Weights of a small transformer language model.
Size: 25 layers, 2 heads of 32, vocabulary 2048, 1.51M parameters.
Each number is 128 + 32 x the weight over its row's rms, rounded and kept within 0 to 255. Layers, rows and columns count from 0. Numbers have three digits each. The size before them is the row's rms in percent of the matrix's.

# v: layer 4 attention value, 64x64, rms 0.176, rows 36-63, columns 0-63
# o: layer 4 attention output (transposed), 64x64, rms 0.15, rows 36-63, columns 0-63
# up: layer 4 MLP up, 256x64, rms 0.213, rows 0-71, columns 0-63
# down: layer 4 MLP down (transposed), 256x64, rms 0.181, rows 0-71, columns 0-63
v36 093:166127119156069160194116129124106128100122167153154151195114099092097107087152190141103102118122162156096142120181188155091180104115096141157148137092118093097164162106104133120188121116197117
o36 096:115128149107155070093152169119168079089091123149142084128132078177124132136108104146106133063097152084148135107114099119118108103101070139124152101110143132159131092048072071065094147091105093
v37 089:106095086124136117112134122169111082140146099168115123183074134110119116141124080142151099187188186111168126100152165111182194158161156154140130129133112106113108120120184101066062139112167081
o37 092:180104146128064094065187132148134078099158166064131126130141082147118092138078078099122137098118081121084083109142134167123073080147085143152105128076156132111113169147118164152124124089140161
v38 090:134121105168129154103137157128077159132187161086094128181102104120034074105137090112136145118132125128082102162137132097086154105093117167121142150157176072165097173071160155168138170131101127
o38 098:141091175126117053091119086120167152160130085131163169085074109108161153124118101129126168128111174102098103117087129060127126143087090127090158187106104153196115165094088160106158126107125092
v39 119:127153112142126095110123097081086028089094094039162126139107107112066121142160101116178139168128111105145177101133137158157137105115135121147113116137083201123114101169104134135092169138139174
o39 100:145173099128146183130129098120089189112144164170121138113073135125141128106102148150111075096089112063161145111094065122206084102151122132093116096148155116095177123168109152204129114145091124
v40 094:117076104107091123149094136118178083220121127171106137093125089162064099112144137149105114142136110101149185157132137138114143111139167156117109153129131140153131099104134132048089053180115069
o40 084:142144101103164067125168168172095108110093169097104122060147052129159128145109162072099119113110121126085137156131118127150165094106117145115115100108149113112089131112190194120082170052124127
v41 116:112108174138050112093157124195182114108139131067105115142190101136089100194101127159178149137096099097110162124155114137136143126153111114154146075107081180155119161093123124146075167102150151
o41 110:122189135136168163103162154135136161125135150171137183104113168122178113092135165135086140130212148103128198114162108143125098094107156153128131126112146052120091175157115099169139161158201127
v42 097:115144149098110104167106183217174136183093116116099099090124188139163115128174088174121147126100100133111123110167147110108159129149078101138075076127111146128089122074098141089051132130145125
o42 096:076170108150165141103169152137107104076141153074155187113104120121119125104066147089098121166124114132102106133129101123070144195135127141096081081035089089093100151123122130115137182140129100
v43 105:076099146123163106116165126089146122190115122109088133152124067144101115118109123119109111118115151128143115200085123080124145143165097172062134154197137118188061098113165137127142095171112062
o43 096:111094072150095118099101088179168146118113132087121135073125158149132175152132150066140183162138142126055095114083177141132135068125160151102128183055112155150116161091148162158120140111148151
v44 126:123148151096184187112076096157052112137072147094109134112090153089151160115113149128090142080138131120114115084147153147192172141132139107173152155183143087073112144125165141088110164099101176
o44 107:113140129106073178142124152137136128151141111160181119155133136127185111110127124056156116127044141154077070113152140119141120163201084170099107095156127130161125132160058103085141115127080085
v45 115:155100148091076158113146142107227175164143181183119125078138099132143108101130152151112141094102107146134134139133118116109092148179150095087099096148114061151161154086093111128087066126089160
o45 101:122115086138149089124102175146103081102103080115132143143150093101189152148159167097151117182135147192130186186112074138066158138097131069155117128087118084126095145110172108092126086130158105
v46 082:139077124100119166114140127101135179102173120098196156151105123122085062131150070177150164115108150178132150102141164159138107117148191099097111102121077135152141134116135126170135133042135194
o46 078:076096177133090106148112113106137129176131172213097129148158103094182112125164135163143116129151143117136148123117051063135087136107061133183137156139124104154128146075149145127100079166088105
v47 101:109097117120167108113114179090138088149130041139118125107163089185130144203092135140127136121132170084186142162085069105153134135106159141105147122117129160116118066123138141068120114209132126
o47 093:124141133064135140130110122133089158134108198127073099109163114099059109147109116073123115108205095167070141125130136083153156059141158138137080071103145157119117089150150151176096130096117126
v48 125:115190053100178177086126152164128148151121172127128114106150114102217131093147157125100149156162165185121152154134127142110151094120119128170132199169127112077120163140104103128148148088111074
o48 117:095098139139109095181080144109143135095141078125107137162110095139126153113130139123094080149052122087148061085164129181143158189147100174106204115088155162179122098145148109086128148129146155
v49 109:055135109096161064116103161141134212131114132126131133107130151124157149128126082162140081166168168135149102113138155151167142132132079088127090158134102081134161054113083097114186093088167116
o49 096:080138138122132117197092128141141134113138159151177156208173106121133132093106056166149120146146099104122107138129115155043141113146107163147124118098132147107157089088172157166051179153124157
v50 137:120145154158152118127148102107109167128170164106053099126130074123106138121094115105174111191130109070120097093090145148155148136106061108088151194166161132152126129097169082123197121108067132
o50 114:162144161091134118176047110115129113145114088084199135122098123117156152087123127117078188114141172129111076099086140146150112071137105097114150106149061097090146137099094127159110109115205123
v51 149:086137158139172134184123094087101072147048127100100130138107092113168181156174129148096112126132134143172113149128144135174194124090136088138138160145186128128089166099128162070159103092160167
o51 130:081186122109141191053105112170149111126140157170166107117130141142116148143119138067105114119058097080080078142087129142110150099152075145141129095136097152180154114122150078118089134149063128
v52 101:131054116105143047148145142151108102131114104134167146178152149113119143133147113182147131056116113148115131158142101059141100144145157146149141038161119211111149119100111178119095145156127158
o52 089:059095131179118205118154104135100203109148170107134113112119137177079104162169085115189118140150123094126209119086108085099115174074152125141108081121136149113124149132121156141125144128124159
v53 096:119135126097072138142153133121194139144146152153110159157163113112117142084101175146131150054105134121110153161159101109120063150175145126108173130157077100098099131103041116187135067166092125
o53 086:110121085169169155175118142130136111108074102143115044103094106171164149100190112117147100164194146124141163162140089147122096116072144108092158180072178145119085153112148084099122125108141122
v54 095:103181121159126139041106140130119190104147131147150134043129064142120141143067152141136109148139079143156096140121127211137168111149115091161083199128124082123160140150123110110120135095138129
o54 088:189165106140133099203065136097156153101135142191162160185156129083151098132169132119138111131107126117119140178201147144096171091144133207102166144139118142140123084172165151126131147139149103
v55 096:115095137150116174179144085141129090119136111124176123109132102099150143123069141123126096118119082132056157123108174177159178131187139121184061080141137142115075140077159131145123135114106210
o55 091:166187166111145186067127134059109121105092193109088124154147147121121070119151149092181172165106156153086144114119128127106127151092073140131136149112115148135117090103074104098097103132177073
v56 110:128188178137066151157122119154158106094097096126086122079104149086125135118120089137117091090152066092100124112190134189143149100124103155179156153125147210153115169174118134175134134098100115
o56 108:121157088136171176174173145111108095105138173122141148103085212108163121102149142136062131107120177123099083107147147098151103157115187160123161151174132108063144099154158102085153190123125134
v57 132:147125120078092186144106053181134065109118164107139178125131143168131158147169140083156090079089114112087169154145108110074145138121113134120142135100144136106107205155074131128076091113108162
o57 121:135099068128203177087143148105133115164191096149102080106133097108111090084103128139045144151091129115127134128128138110147097187085089091122150149159149125156115170172120066129113086094103121
v58 119:121107110145147122105091080140077192121120104124087115151115173148132147077148130115115158173128139142118126174101071147113064096092123152106149187121132069069094133145143098139211104148171075
o58 107:133100149143140161168110115137137092159113063143097113197099104132110164078145110111140159130129105174125103129151219162139152097107159160044151149161172149185115148114120144154155157152065117
v59 123:130093151104150125156143141133178172154132152184072130086142134105170090068101154151093139109137111112145104124181150135128077114135126126129151158135145168077163169105144084141176089101054044
o59 112:088115166148114097218114142159064065134140088099140114125121145160124163139179176103101140112129102156120121115136144135114112151125152150160112088154094135105075093083143105058138178082179175
v60 092:154124149141083169111108157122215123134114095109153153114055138136143100185204083139104141147125151121107164109175097146143167148165137122151106110166082115184142130203122115127106113106122194
o60 087:110106061115165144088134153142096092093097129147081156147128102072177099119069110127092095126108167179063088110117085058162095132176145123133113113105174070138152148140134131168118107133113088
v61 108:133119128150137138162129148106115117137163096167095188161113153169103118098127124152165104085180125129179098157221155150142127150179111094148115101130140099014127176097084104143120103149139130
o61 101:169144114175149164123143131153079094091161117126198079137145117176090127133157077112108144130149056148094169178102127093095077107130106149140082157093133193140068140103110149107132163089119096
v62 111:116100131098135119184102076158090094151109158085116118124153168126119161104184044153135118176157098164134185118123197127140159087128143142159095120116149181156088156104156188119124121116179168
o62 102:131164146124144167103169139106116140129166193109148128121122113130160126114136153119154153142072123061126084107062133185113172225100066131127141157163113101112116154107126186152099158172084147
v63 110:081154147094138133170075120190127150127153187121100150110171172126181200118113106128085134056152099157085123093191118136111114158173122089199149132116133120128127130105122130128146093087098170
o63 108:088142093138124173147136126104120142130100087167193088102137148130146083100142065135132096178145148129116055112134127149077147222113093130132139167173122086111068167140124113091072159143145127
up0 119:117077116147108098188141133060170200111162120087141129153074182110163119109155117118106148147049161165096078081115107123145164180089112134117160143097143103069138114120129133165120145154146154
down0 110:110142076115128192093123087157084066152100096064136172144081081117134090104115099124142093138173109140156150182123176148109091165128166143101156067150160158157142126131154142119121086160144189
up1 124:151160161173153090115021178147092063103095127115122106139131110160121124106108132133056099100157125118169116132142117163150147092157100121092094151121110153127158131109085197169106078171144145
down1 120:168185120154142136110079121187117139143120117166145139110138156180123167147118144105090143106151144123164060081017144110133104127155109146129125137095146148158118125110091161063073077093155104
up2 123:090054152186132160111156120109146080141125105112205100086077166104099121127111099140152129109142176187114074097138117157127153169080143103099068168181123117154132147157111131093074131143133144
down2 110:140122124159094137121154137177189161097196167135143150092106042084090148183099125130133118148116127090116162140153103157141185127152162168155198118123134115163128125153135209086149155147114138
up3 097:076078126143133211139114151114178151134094158120146071142117118167164117150123134135090091109104121139099129094126191112116075198134098121083090125127129120040170138089127179152165128136124161
down3 099:156175133190152116165085095130108094077184065113160175105147079075120138092124134072090147192141119117177085109115140094120161113130152126111190094106130148170085111102135148159123125116114087
up4 105:120126124138161161100146156160088108138129180200107068116165085126161139120066075116158097098125102128150133157094143162149134144120080188136141084117122137174145132087115208087100098190120154
down4 104:116107133133143085148117155095147152122126072073114155152121178165125140155184124153141155192074200120093130079114127160095141114151164109103164157109143148157090069125128051111144103067160142
up5 070:108168148118094125089104084137147124138166116163121148163162135112171131157158151139116141095131134096091139191093088094146104138107079111108180085187157073152158129127109138149116024184136175
down5 083:091131126123187136134117129093123099129101109133141140114061148100094187132130096119177147096133089110168158123087181116092173156053165111106119091065124136124105111077205118154127156174081125
up6 102:095095154138079175147135128122165136112118129165118125187118090108190127152146135198156122161120136154109140166119103119125136074133191169072131132099090172096111068167186180146079150084128129
down6 117:122145097080155170094145102146046143162103109136136172094165164151107146113104127187146116133137090161122130095108076100107148172135139171116142125153192179151120189066073150171143092159128118
up7 097:080141105143179167122172121127167130117143204102102137085134118126117052141092116109100096144122127160091190163176066094139153106140158156136075087138096127096166093170112175129104085114123097
down7 092:134108158105115115140090069129062140162167077175097113125149140128141197104146173085147123108097120148120099100079124146088092096065148086100135196105139147168108157097162068094142148161140111
up8 122:162101121126122166098180120110155090080165116136136083140167153136090108104075136131146136085113105093120062111087147119174114159066086110182153180210148114175116178151123096119129119159099124
down8 095:102141120108134091134057115142136168132090084098157143097098090127160150142158122152134103154109153149122194105143085156086150126188157089080121087060126163082116067135115186142122130069172133
up9 102:113158133141202162130137130135093119175161134172150066106100084163109164091146135075112109079118179087102142160205100119101063134161145108117154085155098119135106117101138132112140069137094173
down9 085:162054056095110094132170120066071174115143117095136155156096134087084103134095112110135067142137127087153062092129082108096117118077130155122123155089115151104172124152077118116098141136155117
up10 114:130157118129073083106129146126169100124177200117150097204155123149057091119165170085136125128073080076086150127154111173157154113151175142118099093115081168122175115135141129110106140107119114
down10 099:078135147165186169145155135158085124154098110116127167127142173163175143149110156183121194144174198169177073115083149108145099143129110086088145168168156113157142132129122117143190145143109156
up11 097:128117167113060080080190146153124101085128101091108082091150128166098105130105059132171141155144129165127127076147103141221145136124110076083142149139105102118167161141124116131143085135152079
down11 103:061113116080133107115087141095136154164123132114129152138117119138061157108155123181127175155184100088084145129152146097173122151171149096165138059173146102145114117040159066147128123101114126
up12 095:141161148105108112097095135181105158086176088160167184102150118146102039143181124115143128089104095100159132154174148153090157122157156120132079131110066115129085153116108136157054150116110088
down12 104:142120109100079095109117161094120152170166158149153160117153162148145166090091156140120119167175235121103070049168105092154129150097151189120132158135132062115127133121117100128122104121103142
up13 109:072133122147140088108085115106098146113104107159075113120108102121149160156152127188210147176120158033123172123119141111130149113109063125156161122121152136141176150102158131141101094131078193
down13 111:153103127121169109115114094190208123127143190062115145134104135105066114115108110122142132113097120113108025106102105155105110174173150142124119134171192109084115085126145153160100142134097111
up14 084:124076164169139044165123136120204147117143074121122125182101099154157164082078090101149174141125108104129157110140124135172166164132141141109143115093202182111148162096162149111106118095105127
down14 076:124125201157122156089192158117133147118185125118085106104095115081198097155085165145151074137104125068156095146134165114161116119093103112096158171154135117109156097155074128062147145162115136
up15 109:096150135149186142141200164054117123136155110137153123131179166127083111073147127101065114148090107163102177133166138093114118136088117104117183087129069145129163148138143163102163110157192116
down15 113:123142129168133164179193167104129087180129081098155061163102188175104112088151176119125093163157119167114175132139157167142130114077137097055122148117141153130156156140079105147145152109156140
up16 112:104136171079114122105106124108142189194166091143184153142115127084106170138180164086069135084109128118163169141151114088123111110167135106129163145176087165092099098092117162203100149131145134
down16 108:125118093156179108080169115153105138151126134101110177143110173113137124160169187173086103181094126152081099147161108199082111130142079131147116133087155191121182120103170145125146087079159122
up17 079:138110120088121126127135130158118067098057121131070156118144140139126087124135160116112076144177129181168154192169090120143096074159185103073120130108107140084161107121142144085168089138180085
down17 075:111099107122170118115123130104143214141163151136142096068098085104100085105120114127134215128117189079110077084092138135071174153100082130133144148135089105145118126083141151152101178100132108
up18 111:141121166123107145139087096172154159131081102180162130114132069145161158139166161099120166154119160084116091150122077137125099091149181149108120168138080128129059193148160130170057160084122138
down18 131:127168146042133116155124172161168076112127088122178133113124158174137187145127119077057108112179118151143129186177130177146091117099118133169144080159179132133130126126185124145162147130108144
up19 086:134161124125171127073129161146152162108099133145079144067084094072106065139169117139151097135143138112140200160179104115112163076132137114075146120158121101154114089129121116152101095053075093
down19 082:099137139132127141185168167170127081143125110133148107131119178142128159211156118126083109121071126091124121085110181140129120172087102142141126132070143168168147165122093184151124200169178092
up20 101:155163157129121131100110126138151114099187137092129114204128130078172139158189158114194129063149108045099109080093126118139140139101131093090171117137188125088135125112143161143156103122139183
down20 092:106110109121177058120156131156091165150090141135152160103102129173091153092100143141118144144140163177235093181153135179121097132131107077166125202112071129135127135133118132104100154144143101
up21 102:137142140152166033155114163135120109122151073142078103195151088140094112111098062101095113121151137088156096112153130139117114134184160168133132172199156180136111156117173134175141155130139148
down21 109:098100085146138137083138147185144135104088140159098081087128122091098189145128084191131123067146154078141091107114145179125134140059096115131207110083157099167146093101130143128082127130111128
up22 101:142156142146124113097079114133066130157133107161081077128095143095144177134168101180143132140142176130117159092070112124150139092053155130122171119076154136132119138137149205121098113131132220
down22 097:202123101083155113101132132141099091122153188157127159162191136100097169101130169096160178161112104129183147144174114125085096161143165125156093195110108101124116104107121155125127172082160182
up23 110:058061136109130142126113087143108160166110138141147154161088078111076076159123131162131103089028109078131112156132132163125168140143140142129164140179127087155178176157113126135104122181102118
down23 106:130149167188180109112147129098081119050122062145075116117143112135122134084142116118139175100148132155120095122116124118145136090150165115102122049097134105097154152059127143041118103145090163
up24 095:156148174126144122111122164187155151164086122154164094092181057081135151095107113110115107095141096128178220158127104122117083098129126145145167117112144163106155188154125142128048134129098119
down24 093:158151134187113115134122114108116140121107206122117198107107175140135074168147102112163153171173144137094058115105169144097155181158084142091059128147099111147159090106109127139170105118180122
up25 102:107136183159099103130136101131121156110052132090121127129134132154140041088172133144098096163125144120163183080127141097135146115137153063088136150131160110152132100046137136153181116106190173
down25 089:125152123125193153160182201133109107159152148159138130154140117126156219155128099146156162085109143153120142167119120136140083107114115241178154119161142113109141156145084145120106147171104106
up26 072:174117143100137102079147113195119157108096170082112107154139107131092138120133156143142163025109131065092181156113165166123141126071102106084092138186150133140077148138135161151090124105113127
down26 091:121159163180169143222125168123120140156168106173190165082157144126162184124152102147156111175159144145149171158161121151141138161174184089115156153144103161144113107168081136152154128092125133
up27 117:098131123108041142098143098082161142108086132151077147122139123133098080107180164067107144106129130150112179190137159123110182082093135151115119091122160149125128134113188082116145085203136135
down27 109:188145122149124121128175193104112134124129116138119133111099156155117172136071089150120090038148115139133114126157156112130136121148144199124080115026131128154113175153094100120086095161180131
up28 102:130068114136127143167111158141131192096119063151082171099113133107098147123162158137157063129082155172161123112143061093178114128148189132097144107065108131134146126135129151133041111101137135
down28 103:138157140104126167160103104116103067223179222129150124120164109158121126128177110106069130129186100128103092141096149164126140205155128137135142183137128132160137121166129120122164121147090112
up29 099:135145104159167137125107093143143136115145098205152120069143117149076092145185156119106090129140122091130117200172120129097106116131185122127136164189081128076093194130172063130138134127134169
down29 115:154146094137183124136133089138126167112098115150132101077134166119106091119154165106115140163149172187154070126109182101128150126120132115112187174201124125063112136100183084052140147118164156
up30 109:070124198106121101118139118126158149156124089164145171179127108136113156063117094115125161133115156108111160195173093124080145169116106124122071136142159179076106102113170121073180111123072114
down30 110:107122170124166125154186075151191174152145108128165114147086131142077143134130048144117160088189134141172096190150136126151110161074118153149124109121178145155108110123117051109148112099098116
up31 104:175100117110140107127152195175139125115071082127172078118127132167146151128143085049051109125093151148145138116186159131077120062152160100099179090148167155139123116112138157141114153125144110
down31 108:060126066133122164139148154109098093131160109155116142160106188152094122173177116111096088128108142056098166079121086133135143117079106160083148051086157143136113128111119111143149143148069091
up32 095:109106122123156159123110123177128185145116099161150187082049091143133144096140119156157202144125137054133187166112117121128163127174139089124136113144109102110116181139132178200164139109092130
down32 110:123126121125065121180121143126142181161092117111118136123106081131152124112158157130183134112091061069079166155144138150079099158160170073098164081182148128099133177120165131134086147155087173
up33 102:094102109119154107132143152186105109161118077190139149103097089084105140145109227088139125100096128110140121128134124121137061163085161081160159122158140104126059126160157096135104182088110157
down33 106:110140133219124139114140124100160180097167163100134132120139129092118104105113147128109163135119120142118164111111112153107150168118223050118163197137119103124154153189104131142147182108193101
up34 090:175129143103190161118128110101132113168103035146147107125109113156147098114134119056135165075031161142117101104109147203131114164139128131135155122123119109165098148188101110153109142167111121
down34 092:167169110074132086110198094130144083161069075102118100117148093160145137158109162103079129145163145118172143131124118122096121069122104174075145136120134102138116103061113087095103141051152125
up35 103:153080146097097108109123178130165096126130130129090135128185127080100164124153184120150125066139153128191132131104086112161114153080186142163202133102060147085168161085142103136103161142153127
down35 101:114130111117143156133094088155169101168125169181114121113172080184159055077153153151140173179149139159116078138127132120086118094159074133123130129161091117153149112124095141180174123059135081
up36 103:144146145079163127139082132142093184155103080093097168139124149145147088118108063129116147099073151132201125151138133185093139111166132116121091127145149166169115091067118112221094137129152155
down36 104:137099161108122111107113206191083154158127142132170129105167182130186209145094111181134099118107114102120144159112113139063078104133161170155173147172109172108158145104120122107164122153146111
up37 100:140117133150112148068139128143186087110109182098178092107126169086120120103103045099112149135126172166083163115123149134134116136159116130180105141079093146127161144130131077197091128082136058
down37 099:086147098154116111187101116090111139124151090116066098128106112163065098089116086095080121083128128079120116145060125129182080146116098137120174105140132090142166069183140123114136117140066166
up38 118:139090133127108133174117140119106093112113107113105095173116099124105095135170095086142137142120075111141164105144144209057101106146132137084136078086112131101094063154179092166144175115191179
down38 097:139172128152145147092161125129162148145134105083140146115158176118174118126083162160109163061132113096118097103135126080207140097136136129164083162129123087100153169062072166112109079108089073
up39 097:086128133145079118146111085136142140128184108130164181107198083136134046110154113145107050162090090101110185137098088108084108113152110118101124104134083149109102158136166132069141155162129147
down39 091:155111155142151057115181085115104093097081087130086126146074095126142159146124055106150150144142122103145071131124112107208183157117136164142149160109180164113143093140160138168146081116133171
up40 128:087160125125098095174050190097131159092143134112092117143141196122136125168149096143162193191152172098142166104162132130160153116130172141113055130105152146074129109099144088110107145127101113
down40 109:181126145177173130113180107106139088114129119109146145121099073095136140206085143132065064096105068122105130120101157120093130113124109144169215113133096110151148122148094184146174137128148152
up41 099:153154105132116116067112123137186177135137117215170140062115100157161118116095096103149154147109153110162120157103106111113176153161078134093202049140137122118146141145129117128093108100142068
down41 112:113177173130124131142122116137150148120117090107120101131179093095070122137135111149140050052122108130121169060085178066149181155131105171143058136129123139153152111128109156126124195146132093
up42 100:113113145159114169130106151164124190131115108131116128091082077134115132131105111114111166092129129090151115109098150186140085113080163104117109121157117100129110182134176196130136136079181244
down42 106:171117085130067072155156108093224087123139130123121106147118133153114149116184097109142124093130132112154110155108124123119126130077080133113191130108167105138103147163181131198126132104107211
up43 086:096162144104141170143107115112151164176112166146132072113074097053155057115174088140110159157149133157043166155154102152152183129118140172094123144090082110102146128117144134133134088112093120
down43 092:148133096079073130116103139145111102113156128158104186162158157119108127150138133018120081127150100102177068149134142130141111119112106114132102138120149112158124177102090116159177118173226120
up44 099:086145150099101174168134025105182125105104159116157148123154165109099054142142112125139130101078104147092103099173130201179144110150145121061106115138130177131139092114127137116115088149101127
down44 092:111162106163178088118141166124084073101107086107118124111127150146123178127075110115119158197214094098160178151131118042126171142094147102193131117117139123134143153137114106167169124138114109
up45 133:131119061141153134119135132167118192118127118148103143124116109111132115144134141050154151124075197151086108153123083104122137096153097170165186078146142108140147120153141123205053100187132104
down45 132:136103083080070124167094092135132158126123157135166222116177150158115184095123128054083110130114125104067152139166166132134161088130145157132151090149142154167130139151118171153107140171131078
up46 088:140143116104159159057091128087102105132134114099076143167202166093119143170119159098154127213150089152112165145160099167107161152109096115160151158077081113134104066115099130124129093159107151
down46 095:150118146081120209067088119151127073142144103089098110139159140156095112079214178146141125146147128164063099129076157181132109138154120122137113150106092139182093122130117149115101180110148148
up47 106:149119101148179112148105143094063156106104101149126127126113131184146160175157112098186083134118186092144121132101111140153142123058143135093156048129156142137161097089122201157116175149143178
down47 114:152165167115131110162072155119114136078149185115144108075097153133161136120138089098126079122126104023160175076130162125090138093086100158093150122123142124167167123102072146148124141119190124
up48 083:122119145175140082145140068133149155130126120108181094131154156134144152113090048223134124124073136175115147140060152130132147140105083092151167140143120150121184136061130188122156151142140136
down48 104:134092085135106099165177096127154119086100109073160171139059186100125160114083164142131107121138153129105111081141143185122074126107144140191091119171108095104155142074123106190107182144135117
up49 103:118121062229112134126100140151100112105140061164151139144139172175148135112106094112105115145162123108057156105120117120170131102151101115106124118087085107172141143143093127126150093180067063
down49 086:127099190076165141153167118144127141130138187068120109113104067065086154132156158155112148085093111118207129120083139090104106135107103186158106108183140147110133129111171108119095148090162161
up50 082:094191087105112122181085148166127142130126165076166144122155105180133102070122115100186088169132139088117182134080148172134180139109171134065073112094142152076106095125105115118101139128133124
down50 088:154067135178129091097126156060106064140129120158085140159080149115141143109121099136022155127123149135197121178180094117118101103174109152123163163147137102123163119098112114105152091118112142
up51 093:066084124091122153083138105206106154164100119212184117116103114090140140128134116128168127125145150144086170166122111156137118128183099143156140134169117137128079172136133073185097111082116079
down51 091:149136138167170106156135163122163073069176127074104092143085134174066137139147103123125163152116129091140155116085135077156104109104168138126130124112149105077187126159128200088153161177181127
up52 089:137116157060109170119118170128127080144090159136126136190197170113123143082097141057093160107157125100096136092132159134104129124057073111140146118094148070136099118136133089123123138202100151
down52 094:066127114149114142068078081120114165142142040110130106083135068081124129125136125127156081143144116109104142115103078087112167093122145131099107177165118160089112157097068168068119107087133109
up53 102:222122124148129092062133129098107116114099162151101142176110163153145122138111152114112190133097099056132113101139158127086157143128118118112128135142162097154064143116175148194124120124167044
down53 109:113143096131129143118095107176150128115172176158132127115180131065106140062173204118167067142137133188103124172183114123110115118093149148112147140090082111117124099144134116118169203122073142
up54 086:121157151126150115079200120153170202140120162139157097137122121172064162122142174155105110074097103121116151120129142112137141099129131100143122109182094080119124158150203149133101076141056077
down54 107:167054139153123157125132156067142169162115106098099113145209205115143111116125082123148110152144146179155121097132083103189105109141125069124138174091138107089135141103071171140121138126143088
up55 096:059122128144087145111106073092162151194123116121128121100115150074170185096132136142163184201143128165124167134142084099149124095114107141168079129130105095109129162121189134167144109114066091
down55 111:145113128138140151104091112099125090103089079108137194070115084129141140127103153134170089146134117113185142094122098211179147147194122098107086121127086118152164205103117167130074140122104142
up56 120:102075146165074124149156117124138119089172136094139093146115108107077095145110077148180168154125116123086174065115173177152133125150153109154080111135154129116097168163190100151131163079185171
down56 099:095156135105143115119115152158084148156093115167107148131112158125222148099130236123101109113186179120182086173131124101125123136123086129090131155127117112116145092068086144112121095179114110
up57 105:156128156155134100064139171129035079083111114069092119121172124088143135139070133098119131118130128128077146108123126149104126129111163130174156177067123105112172138078183166137156120143174091
down57 104:120135136113165142149174179134183143099133119097111182144159149140133116018122112182144100116149175167105134170176100131125117138104173151139100114151076181097114138178145137169136131118105199
up58 108:142175125180143150099097118147170070112107131102165051200180066098153100096098127156107145115179125107106152119172164171131151137104076141156075155123147140083125135110176105114097162123132121
down58 102:097163166086229087121113135105086166143107112110122149152065115169102135139144140131110131164099210149149178131095140093125067140087123174106178087116149124115120144182110091162142108133120127
up59 089:159130180137131149103091139158126156140111127190163125093080122135072094092098101141114108079088158143124151129122173213082084143175161085064178094158111177116107148166109141116129135092136112
down59 095:118089084164081143136155123080161104095089142064070113152165125096146073119164137093060129139098154098123142129133116172127148133147065117158145136133108143129162174184138172066129071118163157
up60 083:163107160148108109160060127144119114150158086176197100168128069121084139118122104122113106109061092152153068157135161147083138104148089137097217140135105129175114141143098095133154104168135100
down60 079:090141126079109103098196120159116170118082194067088196136158134121146160171121186125126094141167125132086187092131125146137117096109177122138104082129111159081077125128139130096149129105142182
up61 092:195129094133138135135129170106126091120126186115096177105198166167144107109092149121105089127087123151083115081140120110158105104161104083117069120065147115110106142093104191180083115103129080
down61 092:140189112176123148137108134100114185139145053154178089136052066095124138144183104156125150163109112159152097189081149149107121126101132165134152078111103124122114143154164084099182148131117150
up62 098:067129106075121175137105053108162126149096174160065141184090134130152137149085124111163116181123152128169099167110123123097180131111159136164127089149092171148193106121150118127142093085105087
down62 118:122135083110150119170071094071102153145073147139147176137117112124136125223073135132121208135117137144170154130112141096163144109100107098160146093091043158104126159153148164103105115102142128
up63 086:116090131167188129179108161109079169146136083185089111149157111116142146151118178175172124133144109128119125154063171096086137160128125082192170116109132141160198129100137124108138060160142141
down63 087:114168152174110120079155092153106059133130115146164200157120132151103166122145195088075122184100146129124147110187140138147114097158128181072102123130142121130083163110152181096173167160128128
up64 107:193162137150157104066095110119164053131114103100136088138140135139129180102140152128152122111095145130132073103161149072148144178098079120120191109102101122093183096092127143151162063133098165
down64 113:143134156159170088091105150132089142167115132151134153139124141103147080140056140096115132132161102124103177078084150115092111084074164072086123076136166138093143155119087136074167204138110092
up65 087:145094156075116126122138139135133112156064155115210085126073103156154146109130104152107143072060162101110112112154120132096077144117104154136143049159103132126136142127198186116068153124145132
down65 085:174170148144171135108103161123180146090170149171071157171172091051121046138137129110135093156178127143181085145141120121134166100093137118093137185086146103109118120126096101111131127127129176
up66 079:068142046140210165152118174178118089098147142129105141122098136165129170140098173083093091140062083131157157161154102077139085151163142101162093120132140091137123140146127143169102103129123118
down66 086:131116162127111206137155108048120123142072109129140140086141150133099111107166082079153155150152122152113164180154158184129150146138054146114152156192102101124154117167148122056147131135083119
up67 090:109154132096120105120107191170121165125157083105108085096080124166141143141155148081163142119110093061090204168101120102109141159040127118148111123122155144141092150078136087182170115143124154
down67 102:084068120149089106174173133125134108134114076116137175176112116134111082116109090184137172121133116168021153130138121098127136099141131092107083142086150105153175130123148135167146181156117067
up68 094:095128111199142156123123151135154147063130162152158137120119156144100087110144110162085155183103122090165100121131133205095084169127162120103080061167070152142171174130142164106115127111091092
down68 089:142095150102134116128107101157142050149121131114126149194173119109177113132075097093163095111124123111082110142101153072216140108125116169147163189123162099170083115094101097085154124172110124
up69 087:125144188101131134124135143185078101163150127122185080102160119116120156056110113129145105128061141116162092065131113136112114191097103131083228086164137120121097090121156138128131156112148131
down69 096:120142102114106167096116157090110123126118126110138129162191176144138119161182162112125177077110149114093094093176181169109079140169044070063138155159137146126126131138095131078117139184132133
up70 114:116084158093107205101141085114160113151073142161122140157167106072131081130122113124150106156160135088171176140163113158134116139076081165155096193135132108121134197141155075129145115178097101
down70 103:094163108120131114140098112103105171082111114058139116071081097208140152136168124116103149074089144163110105117132092108177092068187143116130147080097190133145108119082099148148104108135160134
up71 098:078063057147188095148109105153161101143127111122090115122111112103120095145089109173142068119163102101124118169157114073160101109164150136086192116139194096110143137099153139167075161126157117
down71 095:171162165117075142114162121118051168105176087084139136129109127126148153126199107118088140144067110109152117063107110155092159134112122115132048105142120130129116099162134106065163096114158179